Weights of a small GPT-style language model, trained from scratch on English Wikipedia: width 384, 473M tokens.
Each number is 128 + 24 x the weight over its row's rms, rounded and kept within 0 to 255. Layers, rows and columns count from 0. Numbers have three digits each. The size before them is the row's rms in percent of the matrix's.

# layer 8 attention output (transposed), 384x384, rms 0.105, rows 271-287, columns 320-383
091:078122130138146113121100151102112117118131125143120129133188129111076127147143192114163117135146137128155130121113081131114124095141130140146165138138113160133124120143094138113112100102158120
085:136123111153175148140125150089161183161122094161111138140101140185123100166152153134071095164137086119130151122121112115121144212157097121142170095139108155096154129117104165104128109120120134
099:114122122144099120157142102122163087108149123133137146096153144140119136135145122137151095149144143083121140115125124113122157114143133158103165150118110121136139140126147153123100124108119127
098:173151139172064145174117173121149169131099098141153113157117131125110130161115093146134090122133148104138143135113107165151120181072068155101114147109130129108148142076121098152098123136150136
091:135168109107182106134106152116214106116102137131080090106127157157115139122110169147144145183115136106125134099142139091187150123112100122106125165125098120139149114106187116128109148082093119
093:106150157129159121092134103115110135123085123127142087155078149119126109108125153130136163183123133102114115150114162106126173171126083124134104128158164131114116122131159080119129156114129156
096:128131139115144139155117130121118145162151137179120165139128111125129105090122122071146112132136167181148121116099108130172153146152159125200131141143127104124136128161141154146152133094134098
094:132094147144151085140110096121157119137127119091164127102122141148090125154108136121133153104131148102082109168108141169094182147155166105102119124127130152144120144112122124153128111062117133
092:146136084114106152113121122121100157123141103151137105106166120125103114157149058123119116177119184150092142125134151117125108086151117121129143078153102106182136118105173164168155197134124130
099:155132126171157158115182141093128153119134146138127163138099102087114120109153137141122123089167126130088155083114080118112152111103172156065123120171125128161115114073114121134116152124146105
101:121158096094255127098137142159123174073128108132113134146110166137102115145212116137149121114136109157165139106146158176100113143125110101115105148128115116109074158100132102104130154041120119
094:128177147132051092149137140137133103180122114122103126105142146128130140136103143127119118124125101100116102150112121126147103154139161187124145129107119123093138108118133158125124131154087169
091:159108150121048096137124123146085126102133113146147100130133133085111059077098143171101119124128152110138101193133155149132088115114129110142124151073114151111139084127117137121074159144143170
096:142132103178119124120117107134165154143144128097147119068140124135095100089138108170130109114125123103121137077133140150085158129153104131169139099136106132143139151165109113084145122123104159
095:100118078110125115145161123117171112117141115104136155100090138128152132150158103115160126131101110156125193110144144118098156118125099134122162075137132142105121137144130118144081119151162134
095:113149115132092154115126140125144103175138143131160073101137119132107130121117138124147141144144095118126092120098128117139152152139092104142110110165152115132131124166157129139081167164100068
097:125104100140051118102133198102109128103117088109110139092084131144122104175110150138101148119137182073109142135116098117111165110157171149111096104125184103095185094130104129146123113154147172
# layer 8 attention value, 384x384, rms 0.12, rows 272-287, columns 320-383
070:119123101111132097112125090159089132130090200116137142123140100080183143120129104117131145050152148130118095107141140177161098087144127175117100108092167121164099144141144129170157119110146098
085:137150151165125115137142138122163163162174166130146091102115135125099123135105154124134172111109102130128107124122143092126131149081112090141122103102103119128134131131139110095134129120157152
090:077148117119149115116104089139079100143119143128125120078161122159150105125112114125118152136122126133120101149128173114131120088164176115144130186119106109174108087158157134093098130126081176
081:095115175116113128114147093114108146139122066120189170132098114079144111095162112153153125118126105129128115118144070118090144110145108158112130069150110120102118125127108156125137117127131114
081:150117109104119128149122161104107111114095098125098151097159182118120139151127104083153123138107148157131150148111104161130110106121155130150147166136103120116118126126085109102122093093148146
079:160137113151121093097123126097139118069130119092108116160103112138135139140172166215096149131152116073131141102142098157096128096108139125066135099111142151122112159096115095097141118135135123
082:126134125110132150143133147102115138113140122117132166114140127137177098127177114136179104148142142167122150101133131117154105146118093148127160154153130077094135117126109142098183146152151087
079:120112148132138133133098136114165113112110133113137117156102157115116156098137173128142136108149100119155119149134123149150160131089150126150168112109161148094115179144074087117132080107115124
085:103138119086126065133080129157113143152152135180165062103148142140155147107101126098160144138117123137143150197117194103142083156118134127163142134117146180147109134165161144151105132144141124
093:128115163140111111148143125077090080137123105120170126127152126075178141106109125135156149158120133091110094106104126092142158130126117180165163079135167131119147123123115131141138125131128092
087:160048111130142127140102100144133167100113184161138123134128106147111121129110098112102125112115159166142134135115142112117163105166113100129087150144135116160111097142167086113144108138115138
076:083115117158149111067108112104145123156139147126117164101110121157149165137129107057125124106136112123119115108138158110153147099085153115123141108173158108152146149098152090138135084090097158
079:094088134125130147110128099125133120116114130135127105135121114071145150124136120120132103160084129141110109188136143158141134128107113107090124084137160133113116136103091103159129148146158108
092:095166121146157114120101131115131162130070143139142140120100114116101132124076114083116159091130127126136089126133142100147080092110143132144069146131103168153147113133130163114127137117073137
080:138071096126145135116098059138140144142139138142097126104163105137117128122153109112115127119109182120131153156172107122095088129113129114135148141090089139118126133106141102136116107128133194
080:122138146142148156135102120114121072166118122163165131117138117101121144113152169097136104120154094181154154110105148160125101119076106074118173118113073133187086141121158112134136156111122129
# layer 8 attention query, 384x384, rms 0.0895, rows 288-378, columns 320-383
074:072118118124139167134130105148092156128171164090119113104167131141146107135092132106114152158139093122128107162163134115155147136144132157131127132124131152117134148088137096138124106094160116
082:115089135122152118147142156144182142101115168122083098170141142125106134083124103101172165107147142113136195122141120104146095163128096151067135108125140117109163133111137102171116107139109143
083:114108136135131144134139153150137160104128166063128083142151116134135138105135129126147129140154138114113175120140174124166082155129122136073111132151164119104127157124107123167128115126116136
077:140155113130125125179119174129151090155100084142117145152051150117093157150147122158120136116114144133130156123105145123139089153093112127121154141114129127117158162137140133119125151159133159
077:129131121127129126157137131144123158105077123154145108158095130124102140125155095179135133091133145112149166122119140074131070114117130157130183135128187127134126109110135114153144128165120104
080:131145148127109134102106135115165109172116102127093134168100132164141139208116168157123134103109120127142097112126106155095165164109126093174158120101069123151117124175155159129153123140158131
078:120186125170127122120111152097142104136134128156150131105140105095148141128141145134094123200116108162138099089103140142101169092132137116176114129105101110168090082146148103123122128143124145
085:144105109117122133130145108112116182068140146123164091103170105147096145077133135116115147119159137134105106135109138140135132101176144139132110173139141141096143137068117121138142089106126171
074:122094111111160150140128154132112134145157150167134100134154139110127131128141151082155116113150161090141153144106116092106089151125128138119190119159134121143131151110138178122148186158098132
081:131157112114115143142147139147101171140113151142131146107111097115088128139120142087129118129095119098148162101098152095092085125115162092142157143072140125136126124155128176118081130133156097
083:132177112141125112142135126106143126159133138156168122091134146132105154110157163185123114143109126129090122094103119142107116154137149113154139172108112133136154132145165174122147133127101089
084:087122127129150182116119117110077160123163122103152150128150118148122121068149121099124124114148108144101131169076131099138140155127102152133229138154141125147153182124139137175120138130091156
082:109096124159114131064125131123107114119140146056129056118143173100133132122083142076127089188141134088114133158125148126153137110124141155090108128137106105106169162120123138111106097109127164
082:161140112154146117092129132120129134116132136146102100126107139100126142134138120147117096142089157112125145118150141119120136138104133118102118142117125102118129186178125111158125109128152073
082:104139123136111112151134136099085140158113131177120100140093129139138153192136141139143120143087107118125124123102105134083114099136134152138104141090131135134134100128149171118157126145141123
078:137122154154116144101160126130165114129154118109092152136118118141114131126124163142095154106088115174106151127108128138167162090113115081111154167117144116140110131145146142126134104088145137
087:108119143109143147150168139158186130127130134109153116100101112147121136096115085161103125119117139139111135119135122111167118128133130073087126174155153149153141135119134140135125141130131126
084:106119125127121134127162130134156092175105114121081133145129119134118124113107141139117179155085098115100120147098122114106176153139154155161132120121128128152128178148115121153124095111162142
083:157154142123116116160181122115101091145124128085131131115098129147113138113131146098142110120173123131134126093128116112132118126176071115163128158137125150146128093143160116116174113111097144
087:126101191155111117121104121114084149136155135053092132078164129154113124089107122124151112129162131122115083152111106115142117122144101142100159143126135080115117122127117104137116117119093107
083:132148132058130147149137152101107163174118135137155155106109091134093165165141137120129126155117137108126190142138169134100079115114157109114136150091146140144155103124140084137133157126147084
093:132135115134118129147141122146147142140130123159090138128116151160136142083116186129111143104082135141110116119145096152101154113112109099120150141135126134115089154130164141108079128107148118
091:111120149154142123131129155127137139099132162124155101099103157119131106171080119134109162152141145163098143137136104112140098135121135093111096140095139115151185080134109171158154116115116115
097:111141158110131138072115149122156123090129115095118139131167147150067117091121151136135096144115115140121124160142127111129117053128148112129128194160129093117155128108149096162089156148112186
093:148125124161113138184139094132108179125105087138107145120128110142132141148136166195132137149121165100112088104122128098160156143105111120124103144152130132101092136146119134147097113131138135
091:120127132122137115128082083113171115120169136140126115120113140174138134177152147129151169094182088124169143095175076166136138136123097074129135110145111174137122108138145156115138099126144100
089:150134157125124128146110158128152106183148162109110131133119130110110132065143134141115192121174087134090116095124116096139128122117123148126140163114097087173151072159110147106154121125106152
096:078154178167127131170153133146126126151145119095131174136142168094103151142167149139148116144103133107124128152100137112120155139138125123070125107149167086130117167128117138159121094117130131
102:153107092106131109088105165124138107151138187159146096154084135149115153138103151127078204091145119132137141105090143109124149127153099131114145152150111129150161120165120153117151160124159092
094:083108175154130096134155125114158111118130116077138160136153122158114140084120177122138120129133117136129152154111135121100086100119115161129166148116156074124136113115110145166138116135101147
101:176122126196144117128100117146101160112145132134109136156161159110134126159134096141127140140120194113127096106220125107143121143131119109128115098151143127105130163156103145106137156122159131
089:080156106114150124135139108101125117141148148166130106141094137137171119113107144140154135110157085171122114115120148150158135123110177119131132126094092106123119148141131158106129111158116132
092:160135052111126129101138117120132095126101121133133118091122090123141152129101073158126107101112124138124125097128081138151168145104166132187124116133122150127110133098161095071096145148120093
105:128084157111129114137147147118138073171136147143120169120118097122127160118061115120101129099133079119109113146144125146132125127106117129134109139112074127152145065131084118136148127107108101
086:099113083133131123153099131142136140135167090160129161114137158118120131137174136148108129141123158130157128138108078154103159122136126123128162108124146163136121158161149100108150100132171086
104:144095132133144121157118157166129108093172150083150098151150103106143119126139143106167164122172150157125118110090121098136160139109094136142110093115154143157150165160123132089176131140115134
099:181139122145132109121156075084159128150162116093106118109122127151157118156139124139166154131119119166145143147116085132114142120096138120135139113126100117137150102154112116142142108153130190
099:104127137149113100184144139125078139102098116093098133109145114121091130085105144075121095112130147148153135133151087090118147105135152119093150144128128159099106132108123126178125128098128074
093:121166156144109085128130106115200102156101152122101094138161124143073106093125125119131153107165101116083096125122136126110168142141106140123125131097145136145121114154099128120184123124141188
093:127127090180141093103131095091124098121159094118125096141163138121175102151167113125165100128127157111132116095103074134135136120104118125139138129136140129125109152159157134109140143126132152
093:125105136149116084129102154108127117149181159135081127125112104119169102170123128128120157102181106165153134153105191118151129135133136122162120115125114129159163093126115141158151118127130120
092:115142189085116115159105141110140103126145154120155109131099167144099117130148195113153153087117148163116176137125137114105113122145084118130160153150157147111127084122145143160151138095083130
091:173095136120113102078162122110167108121148119141108110110101133109132146148116138117139111130181174113173102114127115146133128112132132074180103106134121091103144156108129079130123115125121136
098:139116118163117123107066118102111140127169165119132133150127110174132139109061144083122113119110124163140149168106117145089106067120133152133124176132152106141145066122109106119111110119102101
095:173100159122145110111084110124131107097146076041133100131119161140143125122141110118089120174135112133109125131114103144110109143129134120110157092154122129117147161134127132103096113119158117
104:142132122125150156107122147156153117101128135134155117127147108118152102162097104108136151133111113125127133119061155143122151132134128108124121108183127141120134145146144079100112166126122126
104:116120130082122110126130113099115100134123158148139156115100106138126148124143116123110124074149146150118133118167087159124162140101100124144158106133125140102118072118135111126148115104102138
096:136144115103092123113100149175156164139106147112138112153137122141145121124132072068138099119104087082124132126136120100099106106121125154099094164114171091171109089152117164113146152142136140
106:090121166120117154170081148160159096142119176130139146108146102121110126149116121122163103106115131126154129189106132113149139098122091067119117134133110117115179127128141088127147139126139150
096:174140092129135157141089142135192130103159132087163101148122148108169161127170142112132153106121131104151103150151102141186127125140133114110149107130130128129115176094124105163133147135130122
091:130148150122146147089140121085133149140119117159102133171143144137141093151120113158166144134133152140150182084118157096162148116164098098121151119136147109100140166133123133132143145150120161
115:124128097168139182083154116141096169134108080124113155106115130153128159137107080138138094171101134089139135129162114131152110110119162127172126122117084108126141134160136149141104149139147133
101:158090165098135147145133128156127131138131158144139129126141076080127130101077141122131093153121165127120138127130137115134066206115137121143133128111119130124124125116128123129134137136172108
109:080123132130113153099135142145136101126126157135111155142122165137129158147107115148144128107119092098112147151113184117090147101142167149118143142107140171129149088109140118133139125105140127
107:124144147144155128151122102134126129111143122144117142123093151131095171159091137098113120128132097146148119114208119120095139136187140125101149065133112132054159100081121114137194125139126131
103:174139113153120148122146090097126156154119144072132091161170100111111127103082150144086176142114171099125173136036123098120124114091139099119129151112062146110148160117182131164125147137143129
106:130100165143134166110154113179122140097118121101132142161126122121093157082114107163159143141120116137109126159109114105118105128162136111122117140111110083140137115140124141140111130125114129
115:153068133127127160147120116139137189121169084101098118126109122098091104124050102118134128116116154144132170128103152127169146169160143139109109112148086128139147157114089132185115127138158144
108:110103095131141156117116121151110177117149127109119150166118162095153175137090125093118144110104079130089163110168128146114100147115121167105084141166143104149113148118135123176141097141113133
100:144114111158102175152129132165180090115116161132148124129124136148154212127136132063145151145127129137122134113148085157114124101162124134138163133145153135120135129121149120080108137115113072
110:107141128114129140133102131132091103126126129126135080133121121103172081152106130097162111153120110129143143152085121124148108145080155123146121096120134094138135172120111140121110118117130135
109:202147152130115138151135115147105101109086079107084107172139150107092114109141076113148138140100117122168135175107157138134137109123169148112111121136151135096162151065147132146139162147168182
110:119118098158145144166119095112158150124113108106123102125118090151145127135133132126130118141128177107120122080138072126066134096136151131147070109122117149109110112168168095147117144100139081
112:130138128123128134112139126150119124113128117147144127138108128169126095117121124109126192116126119189132152079100139146146148125157108129115140177129146104223091094102130143096111138160102120
114:142108134134142142123124153165113129088152115105097164123161122072125138128101106102191118145109228110140140148076173146141134114163105153149142118112141134164135103132119099097163155126123137
108:119119099136115102122126110154072133153152083131102126113117084118097154135178095134122106123151132106174152171127125132131106123073100121143142165142103110141128166119148146130146073133125093
116:122115098130128108133126128132154139114146136156149156142137097117164122149134138148091158118135101118129132128104185120148145125121111128124140151106140108140082134106108120164156075119199121
108:160137130124156128131113164159133150151103118153156087115081143153123120174126141107112144153100108130132126126135116105113176176139125124121149152151140089138097147087092153124087132139141127
114:135127158139107153132142107116148102170130113111140146144118126112114134108123133131154135140112139157105203091108151105110159130152140166084114139127165144084088131133109071120175133129129151
103:083124143109140136125143124109141136091101135143085094138161117089129106141121110116134138107135085137148134158154183137122099106179146127113129162170141119139120197142109111174134159142136115
106:096153122112149111117095114156159136116160131116175148139131159126121107142128160134113134136144130114096113106109101149106152069154129121095156082115108166125106131135100111136154166118123121
115:118121176108102060179095126103107149160115120118126160108113153130113099139137137108115131134097116124170144111158108101127125063113111163092138144103083090113147153130105120188196110141104123
115:131126140145115142161063126153135138116130089131146088163102142163124098075129134113106171114136124116103126167151119183146076152162142108112094115112101141113150131066090113148125119107125133
109:104153144133132124103133125087133165095140128101112097143138133158106132053197100154148120103140165165128138109141110156149157100121131062118120151140115101114084117130104127165126174087117149
115:089162103154123127112131158143130123111131133131145102127126149086088141128123148092134103117160122129091090108047174108130157142090120122132080164107146079151123138150095068129132132153088117
111:076090137127132143161101148155162082155149141072156134116123127145131152096094123067126095132134094141140148111107140121139144119158153087097153172157137144122106111142106122122141142130096100
109:096140126085129146088098164109109177117137159121123125123065121155091163123142108114139178121115118104155149118120184150109138104129110117127113174125140123130140092095142096109125126125120112
106:116111127068118087136136114158142136107154132128119147124160111131091125087157149084141089096113123100129137171130165112136127126152156133108101097118085129105122100134095127094160100099127118
104:174095103124135122161148145124134108163149161152103090162114147141108184121121150139086154090106155100147151152125099139107159106131143078115164146142134177141184103099124106161133109116124071
108:141108144140125128112119107128127126144103118173119097163098103148138092171097122124129129115153095120122152146078164168108130112147119153118144101114124125127127093126139142105154074139139084
116:153158126135116119139137119121157108105136093153167126107113115140115090118123114109140109127158149126151127143116138115095116103144142140191133158150147137134163110143111097102127086113142148
104:141143136147119146165115114163137162145079167108162137102136122147112098122121137125106124144144116115155131091108081117156136119115122154177116074132151149110108173140145118147116144132147167
113:097109144149136134153146161137146079188151148110094144147116101072121133154129084108127127145106118159163109132117137134135106081126119124085146121121107109166106084142118131135149110122110094
112:086117159192136148142128114141139109138154150071124164122102104134128141130147089103115128116119104121103132122101105131155153133138119150131124122102174104130132135166182132100161116103149150
115:115120179103083113153148113136125113137124126146130129136055125121142124127125194145123126158113113198139095126126131085090122090158117128125172171123091095126131130152107099165155116099082164
111:137121083080133080114125191141116087104148102107088144112138131138106106134132126087132128130084094137130090103103145104144084142146107121125143114140143113125154053185067099172141143098109119
110:160140110159131100140104135151155116126125126146136074094129148183147084160116120104113143127161130090118093109130103113130083139128132112160121120095163152086117115127123165130142162145127140
109:129148094094137188163147199135114119165145154146132144087093144113140123123108171133137105150110135105137151115098139115087160156132124101110125120094135119137139170120155128168135129084137086
111:109148124106102141112126157113119136117115121115167112110090112128137120151122178122170087160132142108142128133120128126138161200124091119094126094131139116138149114093172130103130127130144091
104:140112155111158124170073105118165138132143111162123116139131152142092107139114087167164096141121123143124110148133094106101123110144109153138114120137168099127171136143127126119109111147153121
114:122079119158126138123116134091111107133133135146141116131135127140112149148054105157103149179107110117136151124119123100129148117168069079144093154114121135110130094098106156091125116159097126
# layer 8 attention key, 384x384, rms 0.0937, rows 288-377, columns 320-383
066:171174135137111122110117096129122108132094081169107148128119166115141113150084153163101138130090140130144120147135087129107177096104138067173110133143128116137127134152102144133150111150183108
072:145116131151108145133126130153125106176159084114125118117148078119134146136117092149139086105146121154156123156148147108119071128116113139142132154179185135133130145165116112115162149075152140
075:123117094129118129089160113143165139127131113120117142143165129133157097169126111116178097140114151124115125118166112139102142100133144168138152139119123120170147128144141130138157142087183167
064:133130131093131125137161145154134143118140135123100095143118120123157065136139140122107124072074164139120159164102130127125118114084156129129159121118164103105126129133146147106143139096141094
075:136153101129108106134115111103119164129137151133093120136108136155126124165101141105163109133145157138122141138122129162122096130096145182114109119099111120163151135113109134129141107101166130
065:169137117134147099168095156120142174164117121139162117099154147128179100092147132108118113129131140121100172140123122129110114079129164131079147133156122118153146155111140159130108157141080077
079:133129133107132160168133121101130137140181145104086124126096120144133132100140154111128100107159106091114101147117124131149134135106094112113116097137141129100140156095115094113109115131071115
072:146178113154156153135100108127119139175124143185125123143130143123118080154108123099102138139118150147150154118134134123125136125097169111157139107102124118193175129144106112141099129161124116
071:115154117160132125127168140131153138168106121114110130114134110148090113183112131150133142120138106196150085139185126132136083146136112122085134102133150132146114134110103127126167128103172148
075:174101121122131126100144183133143136128161129112134120155137121165140112102124152145134153102128105128107133113139100101113102143111137112141110105173131114102126128131123145181148119142161099
072:130118139113133161083116142132131126090140089140134149118146080105138110176127116159140149112120112130106114121137129141147112098140124096106087132149168133123108095118128123140101109170158170
075:150111128163124101154126112142128130116121099171114124148151152118084143132140134203105118138125162139138089152096121127101134158165111097142092118141085124092128103149113122131136142127114156
080:139123120155119170113157156151133126117129112121114141156127124099127145149158088134135130104126139120158171145167136081151194169143122185172162167137162157141147121129128112099145144079156141
069:132119127137128097112164109119138114118078090119123148171144098106150066114129135145123167085088147093165159121141119164128161099163098093149114114168123186142133111116128118083150133129166167
080:182112107141139079145132158161175142144137112095134077159140136140151148109129150137119142095106100146106114144116075159143107152114121133161149128132129129167097121110118137110128147136125150
080:150107126152128127104124090141118133122119125151106102126163136091130142132160142136141112150134128149129076140137122149152147149101098129186094058169129150104086100127164114163121150159149136
087:136158156125094160062120134124104151108148139122120153141092131151147163134113141092153107143134143155158119115154172115118093154106159133163137146079109107154149116155149093121141142142148139
086:093136116147128121168122146147091137122132099142154146152129140090144124116160142179102072100174141131103157126155088143138136162130119117123140145114126148095141133123152146147109144110114118
078:160104140127139116155159118081139100111112099159129131122122172138106129151113116156131147123148151136080110179124120163108104168144105108100131126131119127131109165168134136109166106127131167
081:170093127162113169097142103125163116151107148158094130159136121088123094131125145154120115176102153125153090128115124141132168102129104122145117130113157124145104125157147080155177140104159150
082:133142170135123140087135148138145114147180130126117116122095154162158110063103156120137126144146138167134126121063099114112128110120123124151095097127153121110132140117104168097090155158115192
088:135150127132118132126120117142111140104149124112141099114103166119134115067156110141100084144109121095134162131135140142144157141143151096128120124104109127105159138115115103106121129111066133
091:166100130123128119135134111133124140105137064155113108168141106163121172100159134125160111120127174140114159148132134173102117140127162156165154097126138129086108141150156147156112114132101134
099:134121136152108158137162127114131116165108103115117148120138141086146123108117102135141122123134184146108099138126143120124160090085093114158152097113151188115122183149139102140102141122161136
087:124119099094153116082109132180129129171158131131152112121106112150141155138157124122120122092137094130081134189095074117116108168119152130131124112130145135103136144131113142130129097129098115
093:127135132093121139133099144189114115081146135070150147122145081117153104115147142112148171127117091142096142061136160073113116174161149155113107110129134108123131098158116111142127158145150148
092:124093111160118122136144038092119134091127117121118136145138135125105119114141127147116119129051156077116115163089110137138166082138154109113148146122129124084124125137128109141128106066147092
079:158170135118139124171089130118120166150152074146103088132076128127138102132106136081132098130114150151131173130091145119148098120117159120191147128130143119167130115144104104145118152124115127
090:112117156158129127153121122149148110111145072122155131091199113124137116147112128112139107182112132120139140145158114091117119111139096113135081123135098086107127128119111141134070147128126156
095:126122111140108162124127085118119153115125135141100140136153132140129111152138121153108112109146178099123153134147103115124174079168117103118139130120108170120135162172156107163132123088109114
102:146169138082145102124098167133143183132146143078150102133106115141138128119133133098090143141148091136139169115060149144109122145128115181116132192113129125131121133135166120107155141168117138
085:159153119133151139121116129109085118151139146151129108165083151150142120166130066181099135139145102155135114127133141150069111176131136150132089125118128119129160122113098179111104144189116149
096:136136095081133117128130171124117092132127097093138123132075128178139093107155119112138161127148119171134130123141173118128085103129120158125114145128148093129144098119116138105092152163115123
087:146133145175113160106187104146127155123126137116118111128123149136115156197131153146143147135121171117130096127113108125112123112163094126121131137115138139127127120165152128138129128115132114
086:148099099124125138158101141130115157126118100125143120094131151130140105117145116113158153136124129102111137168129155136179112152177125130116143137114113119107143053173127120111164132106127121
093:085126122125151131050112118134139145127124081118137105111166102166107138133145138164154116125119106137139127151150095113121129136117163121132173099123087145123129130109168129131146136139161098
100:108143134151113133151146149126121086144143145155135179111146170123141149122132140147104121171107149084118124157140138142146152185145100100108111109141114140138131140118135120106115157121099108
097:131084167134115119152109119166182144146143125154144178143118136143129116146121135144117142144153109074078123130079128110110126138091094146150122117152126102154133144163127111112127119106100190
090:114154149103116150162169089116109101122144113147095164129149150146082112132128142153120121108072138167153171133124118130196127124119127133161134127093138155125106148122156152152118154122113131
096:117132139091155092142088159145133125104148118146143109151121131135093105128107147091106167141160092134105162126118159117102147159115105132135129080156135095147104119111084151115114127130136092
104:163138118196123094155161112119128132175150184172132128177135131105110163123128162117127126134116159140142099112113098071111148123171101125095145121181116143129126110186111107136144093125115126
090:159146117150114169151126108140107149110088101123110123118141137099177153129128134107140128137134163117132133138110115186172173128144107092127092105097127110082176123134153121110133155093162150
092:091160131126119143150117094091067094148145166076159122160087168131135120087105143131132129119129140167090152128119147141162114127152169136090111120126136117159087104167147149149096115128115110
095:142141132164119159139177140158103156159125151102115145076120138090135100149148186131147142094136154137136142136154084112126113137104131068117152113156132139127182112128061118146130125102095151
096:132130083172135108118168167114137140107095187180102117156118127107111192150133148157111128135089142100123117117200124132141102085105116126158138137132083146117129079116181130121167175164128122
103:124144117121135107111102126092126110118125104141144124140130178102120087097155105159142140146188133162112117159191149144090133146107150157138151159097103145112140109135115110164140134109200133
101:145135112130121088135132090128112147106118136156126061149136125125112115157127189140107122124155137095164111154080103108138112139139162112110145149131119141150098161147105109161118105115151111
097:108100165173116175168122106081141096142192151089104152096124124121102113115111114170109109076158159088111127119135101129184131100117137149122149116128145184136121092144111097161156116141140129
099:110143130133123093123139105122118147130140099142134139139115167131097115183117157139124174092139172133100119089131097133102144160124133123129080087138103146123086110123150133137175131109111124
100:111126134093115082149116125139130122096114120156140115127152104171167123150098136137157158134154095097104129110123104145143168173131086123174144095101135085139148106129163131085148108144130151
101:140105077114134138166161173128143081178139150135102119146136131134157146144130101145082116049142136102169136129113098151149136156121140126133118146121169148098132128080078092119123127140135102
099:106121164101152165143101114117109138133147126093156115082159098153145140112106128113121121143186152117097154051142126112169134126108131140130086094088150133105144155079132132096100136137113126
113:156146170109138138144160162128135134149158152153106121135092128120104162125137135100131111177069118163135103117172163121139076138117112095134161142099078123129136163120160118144121126091107111
102:179166167096112114202117125139127137139165158124153129126153095154138101105127145118151130139125106115159123095100126091140099104170135092123124097108095124156150124154098092116158110123113138
109:129128109138123149140133133160136069157130114135133110162095109129119128178118100127110080154129123131167134188123106140132170099074152108123102097157115113174129135070081111129134117089119152
113:140155131119110143160113109118099101132074121150131156133106128131123114114111139167138132137121161112136123127145129139136122102164154087136124096100112119087177141130143163162150151163144130
118:103118117120098129077114130180148098112107187119142121114126134167137154113137161128117067162150123081116099114117117129155078153082106084141147170126139166118120110183115162137113146115095109
110:102157122113114160145139077104116126094133155113161152127169140143169115090111093103101154138133125106103115150083144135120111105100161152127104140125109099138147173145128161159091162130163138
111:110097138122139080155131121142150176145157124153118121160090157124113113118131136100151127130104122127100163141153098115178148130109147103103120133177070140128128117085126160136146126117123184
104:151127111128114121129153133131124091124138123127135127128145152125094178073107178110100169156101151150111163149097155114138140091175121123137136145176137142140151124085165122115144113127125089
112:095144132139135171137125149119146124107155157104164135136109113121127150165130150099120119111169141099122158106096098129139139094143149136117117152092125109139138137172158124113166114140172098
112:156139106185148125149123162144115142143122124151103109149149118096143104111095071112134158121121097137102149176123123105175128138147143144079119135098145137128121135057155123172131120139141160
118:132115111113120110158154117127132132125117138151153125094135125132100108144106147153139105105145134141141106085114141094100101118142150159129119143123173079079159127100125142124148145139134126
114:102126110097127138139147093150164091147121101150115111156131116125135111129162138161137139097126143144097153147104115106137123175124155167118122172104117105148113083091136096130119136151150105
110:167149119132160117113183195143136128070112146151140139149114108136140134087127054138135124126128164133158129132122148135160157150117134106134150121123114101144133066132125079130144181081147123
117:143104104106119119133098146118085078130166099123128127127147181110123145149187154114141112110148156132105106169159161133131128129077099129124099174117158153136119150142135111112151104116120109
121:102111133111133128128072126153108139101153120150110169144117093069172138129110132110136150142118127152109164150114135198130098086106059112143094150109137143130110156101179132127134101124148115
115:167131179137148204140155165141129148129089117189144125105113145122101095124135121177120126121108127150139142139151128156143144149116098160146129138121150112141097141097134111154123122103093177
116:132115187129128148159137080114128105143105132099157171101095130114118118072110100138146172096104117171105150090103102071150165175089147136126080162139148106086130160124154138145164117169130141
107:143103104101114134132166124126122113096119069153093127110140139119126129153110147108152099102146127136095110111118126140067100119145163119125120149139104130114118135105117149184143104105094120
113:134140109160151175108107109079148142138156138120112104132122124132137137126098125133098158138142077090080109133111166171102122134118158163164134075150126172130175098118138133120132139118152153
115:147085118121127067182111132148152155127164126100129117091120160129144114100135112105100151146123124136133126116168043096121163132151122142121136122103112099112141122121101114160131150129079125
115:106138131150099141148127136148081149132132104117119152101135141122120091097132151086091105112123108129105136153128106144107114155125153110078093097060070084127166131088116124136100169134125151
114:137191186146155101127107094121115138115141106116091113146139158134126112094146138104105106125158182133105131077182112146118106117081128127124088158139136089113119118070118176161086140135132140
115:100123100149093143131151126121122144105139159141140121132132124120155161150140131156133189141154137121078088146083152125105127163084112121095060150137180120143089187095115099101068122134144110
111:125125087142158208170119118198124124135113105111174118143144119131163165067119195130173114106141128117130118121114097097136102170148120100129134158144142104092120120141144081095147140115120138
115:119155121132139157089174111145093138155117117088127066152100120128113134147071136159113130112080151119124148137159159141128105131118105136125119157154143162131104129086149139115139122129169131
110:115110126098114149147127135101126166131139141147080155116128095082113141145121163115137091109140104128110134149152181129107123078130149101083113143104142097122095135131113095139164151140094115
105:131112120163148101130162123079095138098134097153106100132095108107121114068091158113116076095145171114158128140142129157090148131127100115134121131085087123101160171096150097135120091107121086
111:142145176150115166109078156107112148118132137125120092128118117139135084149113167089096121157138126141135151141095128141168126167148133147140107168106137113136172090135179075136111105123136158
121:139166128156077166124117145137165099120131077165154128139134185129114112133123123123100142160168112111118141111138137107164108118111137183077126118158133104133140136105135110089094147157101135
113:134155152146097160173118143161191099114109147065165144126083142154142123141111112148113112111120097117093138088138118069154123141104135100143112112140132135100134098119126167122115144120144143
117:119136106156120141153128144133108148154106153111165121162113145117127153109118154120130117192091128111135142123045131109120120106132103146110141182117131111140098120113131089134142130140128116
113:085144124176131108099164118125167103095125146141168122129147146086135170112162120096121100093111109055131092109125133170132146082152119122121146145123144109124122081144138079112115136138186125
110:139115130134115172151121155149094112111127120140115086135161118124110141115149166110127127108124124179144122104149108124099128138115162116109107119124125112097163122100119131139114134164152176
118:129113086124144115123168125138087081126153104143136186078140138156154127164147164105129126126103109072090133092127109127130088104117156161123130124093100108105133104124111133123125096116141151
116:090146125099126125127121128133148132158139142092155105111121154154140126126127140149119192100114112084104193123141105176106107104106129168129096101103145140128124122118119114134127093125101096
112:196112131140164171179147178122154124152131135141147106124105138060160106128121137200120119141125154102119108107110119115145120099125177127117152152124106122128122120136151108148136120140168134
114:112127109146110152104125145118171129126114092146128120120156172122105118144095157139165114120114153116146178159154105164143093150130083125108099135112165114112126141147130150162102076122161096
108:134137104120150096152107122170120156118130130140128136104109129144112109156192134115133119149066130103129168173140120081170133145106147134147147113149167177106174204150148131165148123117099113